{
  "n_layer": 10,
  "d_model": 768,
  "n_head": 12,
  "n_kv_head": 12,
  "head_dim": 64,
  "d_mlp": 1536,
  "vocab_size": 29706,
  "activation": "reglu",
  "norm": "layernorm",
  "norm_place": "pre",
  "norm_eps": 1e-05,
  "positions": "learned",
  "qk_norm": false,
  "attn_scale": 0.125,
  "bias": "all",
  "tie_embeddings": true,
  "parallel_block": false,
  "extras": ["capped logits"],
  "init": "normal",
  "init_std_qkv": 0.0169,
  "init_std_o": 0.0169,
  "init_std_up": 0.0169,
  "init_std_down": 0.0169,
  "optimizer": "muon_variant",
  "lr": 0.00583,
  "beta1": 0.95,
  "weight_decay": 0.0,
  "lr_head": 0.00641,
  "grad_clip": 1.0,
  "warmup_steps": 200,
  "schedule": "wsd",
  "decay_fraction": 0.811,
  "decay_shape": "linear",
  "final_lr_fraction": 0.0,
  "batch_tokens": 131072,
  "seq_len": 2048,
  "doc_mask": false,
  "train_tokens": 910500000,
  "steps": 6947,
  "dataset": "wikipedia_en"
}
Each number is 128 + 24 x the weight over its row's rms, rounded and kept within 0 to 255. Layers, rows and columns count from 0. Numbers have three digits each. The size before them is the row's rms in percent of the matrix's.

# layer 5 MLP gate, 1536x768, rms 0.0662, rows 145-276, columns 288-335
101:093103129127140155122149138136116133105138129133118153139107071143141121115128102111105122107130131147132122139131154126128142137128137156115135
099:069112112113114131170113146152181157112171106114189155127164071122148115129136148118193096124127107116121128131157127101146092122139130132146129
088:123111127160136132105132170131146092108113100111116121124173108111111094110099116123128120118140116092141118088150121182126095155084126125152125
105:134093127093122131099127179134127129124150119122100157141135159101132142127077106133123127127113143179129119096161143155133119096151139110168137
084:102101147149094106126068164098154140117115137110130172123119114136144104145140105105105140110139160117142149105117077117189171164133143130092069
086:095137169088113128113123112165160136103111150115123098132143164139130129122129122092154112137142119137175136113154126147149169126162124116159100
105:119146146095078130149139143130117107152135137148114118138118129161129107114135106155122140094127122124094135155127110131156109133111134136159125
103:155134133134130145144114074135141155140096059134112113125127154124119099167093121071171140096096152093141126084151082111108131108077179135151143
097:139158138125111129148133130091091124143130132138118113121141097157123148132174095136116138146147150095173130151166110111156156133118103127132105
102:137154066110124127120089102051117132144157130152133125126131106158135108127111152123164115111124127082104132130126136124147085138116174117120145
101:102162151151132145110100113132133179130118142157102120125163119117138163119146131144133149135134133092093139139124077105108100125131110123119126
100:156149123127097121130133089107137139159112123123104129125139150112129137109126116166176139062075110151153145136146128097125123111134095153105103
100:146127127149121126114152117110151166108095182144170133161109127127131094128170138163120124130140172157163106145136121122118158082126106124126106
097:110080142134117122145084093123153159113140107165123137144111143131096108093161106117123088103120145096132116159143135088119141114126132113111164
099:112122125125130112143136162111115134163104153133171143146145184158125114126173150139155162156169137120107117094159105119127142139139176104107110
108:117153131115116135144109124143126089105121143112128152123156173156118141132140100127113114179117126179173126124149132114098126099192127131098114
105:141058134137139127115169126123140134080131104129102115130153102104092108133122074142127185121111125151158109149156117111100128134128116134160146
099:059126121089118114116104128144156139135103106140100095109119138103103101102177151120134178090124125082135116147111125140138128135121129131125155
100:169153122187126119142131145123103106128150125122118146134140131099124122139089159166114124139104124148136128155149157140139138168162124150106115
099:167119126072149102126128071109137095138150125111148131126105140099154142100128115154134118099120145125116109155081155104143137139155174157118130
102:133156113084140115130108111169107138109107168145100138116152144106138096127091139142190159163144097145139099134150183111148124163123133123127137
108:109116139134135180177158114121106151134146141097160098133132156098085120134131103151123158147137122098114123133132160098154105138123145070146144
090:130157137113115156117099117162179104133136152120162099121138129127138134136123148157125136110126137108100096146127119111122125112138130154160132
094:147145123116143127110123132075131164097161152166127150097129115130114104144076136135139137110195129108105123123119109082135127135176179112116123
101:127117097186125091159120138141119150106120113116138110140129108125152142124112130153148127091093119083137101160116153152123111166117164090145098
092:098095138122093164131156153131129125111157085105118112106166113150087095127145143102133145153112131114142141130100147153123149112088158129173129
097:117154144105117152153125127111096122141129141135141132147123129147099133115167130111124131158145121122134140123131115103133137128128116140155091
100:160091143121175072114108146122100099102142137191124116091119123101091137088116177109151131144144124124112127119100129103144134142121124142172115
102:107125138095120153143107129140104088144130116161120156133154127137165095113167116134124105123106121130193134159112131134201142145138148101119087
101:143149128110143128176127136156115150119104124108115122166149168103175110170096083124070105136109096153102128128124134163104148123147149081119114
093:074127116161136156152140193115139104085128152102102180120093127133150114129110167116077150119150121113102092121125133127133169119123125113111075
098:106080164094183103164113115129141129145117157123136151166153149044164122142191146125167137151095093094167137131117127103143143137119160149138138
107:092130128094081147157155134118132145114134170103160120172183141083125146121159114103098127194108101132152129155129139145159102092142141107136122
091:153189136102120178171148175130094118116138147105111121156131125120113162148162092081109131100125115151083144119100122143159169126119148118126097
111:150145117111134111106121143127082090105165157124100123115141145138131138098104151122133131109110087109140121133117123168149111136150174146130146
092:125108110113128132109117148144157133171141132125125125114087143121086100156110115157124115100179118124123123126101127143135156148133129133140127
101:105127148148122104122127155113139140151079099129164091161133131162130157135120106125132120140140111149160160125142194099160168131134087141105119
105:114081126133102125165129121130064115091097085178160107119108149131153097103123144141125140134124190143142166121175132112159128081155116181131161
103:144175064136151152117088138138106118174111143129118132121156120053142144096084126118070145092100175159091116136130144144163142121107142151103088
111:115129129134139132149106151164099137113074132090139172079140125099149085117144131077140099181148132119141124142141130134146152122093127113153143
094:098142145120080133106096117115148077081163110126090119135123107125133110108137106116101159113135131084101132074110141134150117125145098139132101
099:123118111124137132113172134143116114106131117127143127121198143127150123162129143116146140091138084128137137147114155175075138147088142100088143
103:138131113152166127122093096108068154173125161127126129108117150106089143127087089113121095112108144117112117145102138158153120093129155149171153
097:147121127150134167134134155173163146113171120114146149132092168140110167089137144113127141102176153085162128171096116108120107112145141107119182
097:137150120112125145144122147143147154163100094116142161140084128119150174143152155133144160136103146119169136142113077095121087116136181157135089
102:157090078099140158144137135172121108099142091100119097155135122135126117070159155144141105100077147165119122115190175076145184136126103107093122
098:109142119103125103142148116105130146153131099152163098121148108094101153109058100102133119136159104128126125114124121166118115106145175073123103
094:096096112106094118124165121148096100115140136143098113138139137176174124142149162143140152147112115122114144121143110162135125137101112111101104
099:136092137115113106148108131125166048124116155167118125120105129127172131115100126091125130152133124143148102099144129115128113119106121159172116
102:135121157123164051177110111145125092126122161135120130180122117119135130151127082102139132177067150131148116161097110136122129130094166150131126
107:145112140148107136140137119107098124164101150076126127102146094117161112102155146120135151103162126163097204139125152149096139156145118128127119
100:127132125135109131138161148155169172121112131142158109084075139094205122175119084152102133150143103130141138161120151139130163083123121152144128
101:143118145157131107139160121138161123145116110130139119149083136131130135175120184172181133117121140076076173065056122137169124147101118146127111
100:131115078178163141103154163149150131149118114139096121129158118126097140140151128084119124124098131131150103130150110108087139138148097115111118
104:100126126155149148168144156112142144169135118150123170120196158121133138137109164122148102145112163134109179126136158163180113121143107133148133
096:102105115139135095168143108111141074107113095134147125178090150161143137125161162101130176127144140130150137134107150104126093137096139132093141
105:111144136152125133118144104136119104120112155156161070145197155142113169114120138128070125130161145127127154154142101162116143113107140125123125
099:103130116178137115134102114132121132140108155131106126166127181112132093138078152095152102127172095151081130161125109131125157140125155067123115
100:130140141154152125134099132135164136124157136134147167177090136181079137133139116155175117159121129148119134117118083111138158136114145141122116
109:151137157099146165149157171159090098136085173147139141139140092140167094094105152150146136127166125144116104119133062103130109142121159142117086
101:115154143102161118113123158162167151164141138112115153141140126149145150112141165144158122126127135139143171125123142131138092153127129096087169
096:100120080161085137136166116099132125064124162086072154115176135112067114128144103152176107171107133145131172096146163151142114132142148135114094
103:104111098127113106079150131139168150164163092154101129106087140099140133127155107140121115147096037127128164117166109149127141104120112157133138
101:156133160086078155147177143176149150136143124103126144132148166118107109109121153128184157146140118122124117123150121105109108144071149129122131
101:127139124105129095193156128139159122144137096120101106107120117153164109140142124140105142105135110097123122144137110145132090149164190142126155
099:112138121145154129176160156163101130128107159129157143194171122092104127122085112129113121087127070080144097107078129078132127113159122091094151
099:176106119106146165088141105118116096141130182117142141173139145149109156146092162114106142148149106135151088171123127119074150096152164129138124
100:158155142119155097114132122146099136140140143137123122086155152126177117126150094144082128087149131142089133075131125100101144163092091112140105
091:174143151151139124073109124115123104143099148177133077137127147151122144129143139148103160167147138113146150158152129115102100105113144165129111
110:128132117158113126148115110114093110136114138106086120131143102157100152113193128122112116141121113155134096119104138144084151112138118127145161
100:131175126148141121168179140086137111141100153111164108154128121098103121103129122171095095134071095119104092180112183124092137126094091120143097
098:089105130153148121130140144147111131106158135112160134108158184152115169126093132142126142108126127167148087120186128117123166131091139121124103
104:123128119127127133161146109120133179160168129172117096120120178150163141132137102149136152098132133121172131136070115147129090133114116130170144
103:146123110109153147117099176138095126125133088119119166139144119139086153133111124117138198135126124117139157164134107118184153124141117152154131
089:151150092110095144152145128106107096108114133109095144089106112099140126108173126119118109180172098181157159183096110081139157164150139132117121
098:085161122167136117109155139122145103179141135139135173145136117153123127117137133132146145153156118104159145132115127138149198051119137098152121
094:159139153137140111080164138164176072111117172138136134145132128144115150146120122148117123147117129125101120124142187158138125122078126147084129
083:130157139117125156132098177126149122110132141129118127165119125133128108145128124136171156098125100121131169113104118155124120141140130128092137
105:128095111149101123156150133112120094173120117181156122140097135116104138145133133130157123158123122131100103146147124140091132129149138122120124
104:157162107115111148154161119117121154163140110184132123163169123096105119139129143106172162130143171155130137132121129107184150140170145170140139
099:135089135124147135124103102111168143156141086131109089114102128140167120104123153169112098118117132125123081154141136130125149125134124166145128
096:165147104124124090157136138088158131109096135139114096143144107136142119116166091133129068132148149177118125136128127126078155116103188125117161
099:131073128143130097145163128139124165119075107137167146138123132138140158118142117129165154112142157106129072124126139187095142108132096139109127
097:135128115121082117129085118124092183098113170133104148137123169145123130153103181092175066139160109161137141101134137148095104060133117126153159
100:128124140113113098105156116126129107112111146105114136154126130110124134143157157194132097149109128162133139154135114089124122093130134130118103
097:120072109126102163138161160154126114155114152111126149142166130121122128078081143128115141143111150116147103116114148142136141163126157137138109
101:122094116130128162126171054101109147111155132140141109118152138116121123144118134134159132140163142130157118131130050118149103074126118187202095
099:099138097084147103161129151083098094119140123111113195126117122119138094109113098088125112117109141131119144141111140155147097089102139154162177
105:102105151145154131124103098151090107100111139153080127136086115138111148096107089097155105155123168096121144106152118100110167128116095132113100
097:140103114117119168120131094154113099119147150116108150112118097131094099076138098146116105143171091158093115165114117110138205164137112135131094
103:150071104142146130097109107103153138142152137129144130110126149153112109125160117147187112094126129156138085125141157095135153185138137134139093
097:122096132127166157199160095122151145103177161127125144116136108091131098084119124104150163126135164144170117156114092118157143098092112088146126
100:158136159150115164109173096159108132136106134089110123103144099141112147144134114135123142151097074129134117133129108106123185135083109160135156
107:151142121138111152154131144090121171092114139108096138159144126114126137141108091160168137059133126163125117100088094094132123162111110115187095
108:147159097152107123126159093075091152116154164152112145136128114177130133117141130118139095128148090155097150122125097139098133171105117122123109
102:138140076107112142138133121123146138136105128151112111124139198102147155108107125161137122101125105151149147170101098125121112104156145161116139
100:166120162137123131128139157148156142101163129121126138119105143149075163097120119139099142122097081047107104143136120085139151155159174142170155
103:141156160141139118120113113185111154105145165135134103099095089126143103103121142112166107142135104133128119114093134129121142141143127151141118
102:116170125120130134105123129118122087119142142139095135142119149103097102136144055092148114146151087111125130124131132124174155087182161119142143
102:111094145134159129094155137111109140143136160159156136147137146118126129119120146106160113132129130159130139126108087109176110111139135136110134
093:123128133121164132138146149155093152099148139088136149176172105142136097101159140116140097103122067129103118116115134145101144152081106138108135
107:139184100140126151118140104144144117156118158115062131162144139131139103121091133099176173126124086156117115125120095102161111101102128102115151
105:144108142114132145162097145143143112126172148156174169121107166116109157131108110171156098124127143150177113156096106128127164137149122130143129
098:137104087146137118150087139157130132153094167164119136134167062133164096163158139164135107167140104101135135100139102153122115098145082157157071
106:120138091144144102136109071128124138119138130119111092157095062133085105157124130104105102130143142093122118150132152138137176108114110189175164
105:107107112122108139136172125128083158057113138174128129143150110090142118130144135153124142109126139145127125068126146113105128123090106145084116
097:145094122191172133178126169124113118144109100121139143128115153112138125145092141097142168134177169143162153112133150150097130129114126159127110
095:109128160096118089105124137092204127091146099152139125125138089160133129150122148129143101107090146106145151150111117091162104170137159107143118
094:130139112145156119080132122136127069138121147106119120089139128147109104118173156111152158155116132151151113175113115095129108104103165178150129
097:128125121111114146146122141162120123144117112129110187140121161118120146160124140135137125129126152154171134102122115067136139123145123122126147
097:130143146086097096112113139094141125133121155115141138119117123140098128104151121153122155128100160157117124094104128151130163141136107153103122
086:137119149126119141119129143098145139138135156109144127153129099141100104096123145167132128149176118097120148073128150115134162144148095157077168
103:110109130059134116120132125112183173113101157100123115147133132132133078130126122131104121157165138130132160101114097127202112100075129102152099
094:097084124102126117123101096110138117128092156124079123118152137153137103088067103140124139145142126156155119131180125165164148112110132136135138
104:190184135134100117155115128151125165155125099161133123148093081143122105121064154139163161137136176125084144127116133097143153136088114166129118
100:138171122126138107144110146136161106114140110167149105148142143130160110106126122101164119122147173151137158137136120142175114128109076097171112
099:142140152146139124112180101101119143137164099099176175150113175115130093113174104148166122188085128121103149151155100164131140100162164091166144
099:128126164093160157105165122131146126168103122114069126164131175163101121121092110130171113136155118139141121106102145141174100096107110140131131
101:127161156122153143101170100123122140144141164141155134152144156135111101117146138133133162132140150169140142085117095119076170167082182099133104
106:088147132096114183146120086137174127116140144139130083155122129099113112111107111159148148144110116135151109104121123133148177107142139117114111
095:084097113118108113136153092128117132112139140115113131126136127123127071129122117124098128125110100171152136145109159189124090117153099126164137
102:167077126167130138094147089154132141128142149151177141155146105122126120107140144138106122134133110176151089126107133155104120138159125123119158
099:166136128125109125147138115129078160123167154124135115124125128169124129150122155167101084146134119158143137183160132104115133108158116133153110
099:117138104134117110136113122105131100141151122177123110164124089090144127156080071108137101133125108147126108123144150123125124130132101118092151
106:110107114144134149118143131097135100187142148110128181152123127124126163149095130110193128123136118141115100145095122111140178113120110142124096
092:125135107136067158154091143162129095118129160131102123114130150098132149127123167097172125125120123146090142125150158145126143121123124107088124
093:145160140113130075132112180107109134150139116122146100159134063060120131140101146113102170136126115100130105105079173156111132134169142167140157
097:081130140125141118117154128112136129116111114175157122146126118117169136129134158152135095136122075138097127131130128159113120085149095166145127
098:122143154120148122150175125125131156106125133146127143128062149158136134136118121070114165135165134142100132154140157115113143187134171093122104
103:133129117127117091184142128088156140150093205115165133138100079124131118138135159095147088120124155121134138103166135143145124119121092156112135
108:126153164122151118112095142129159119178113190125080116146131087118123154134123128091118122118130105150131137145104107106091157153135136124115104
099:105129154141122145105088151104124091126103103164129080114158096115108147125151143147116161110109123152104144138135148126152130114089124157112102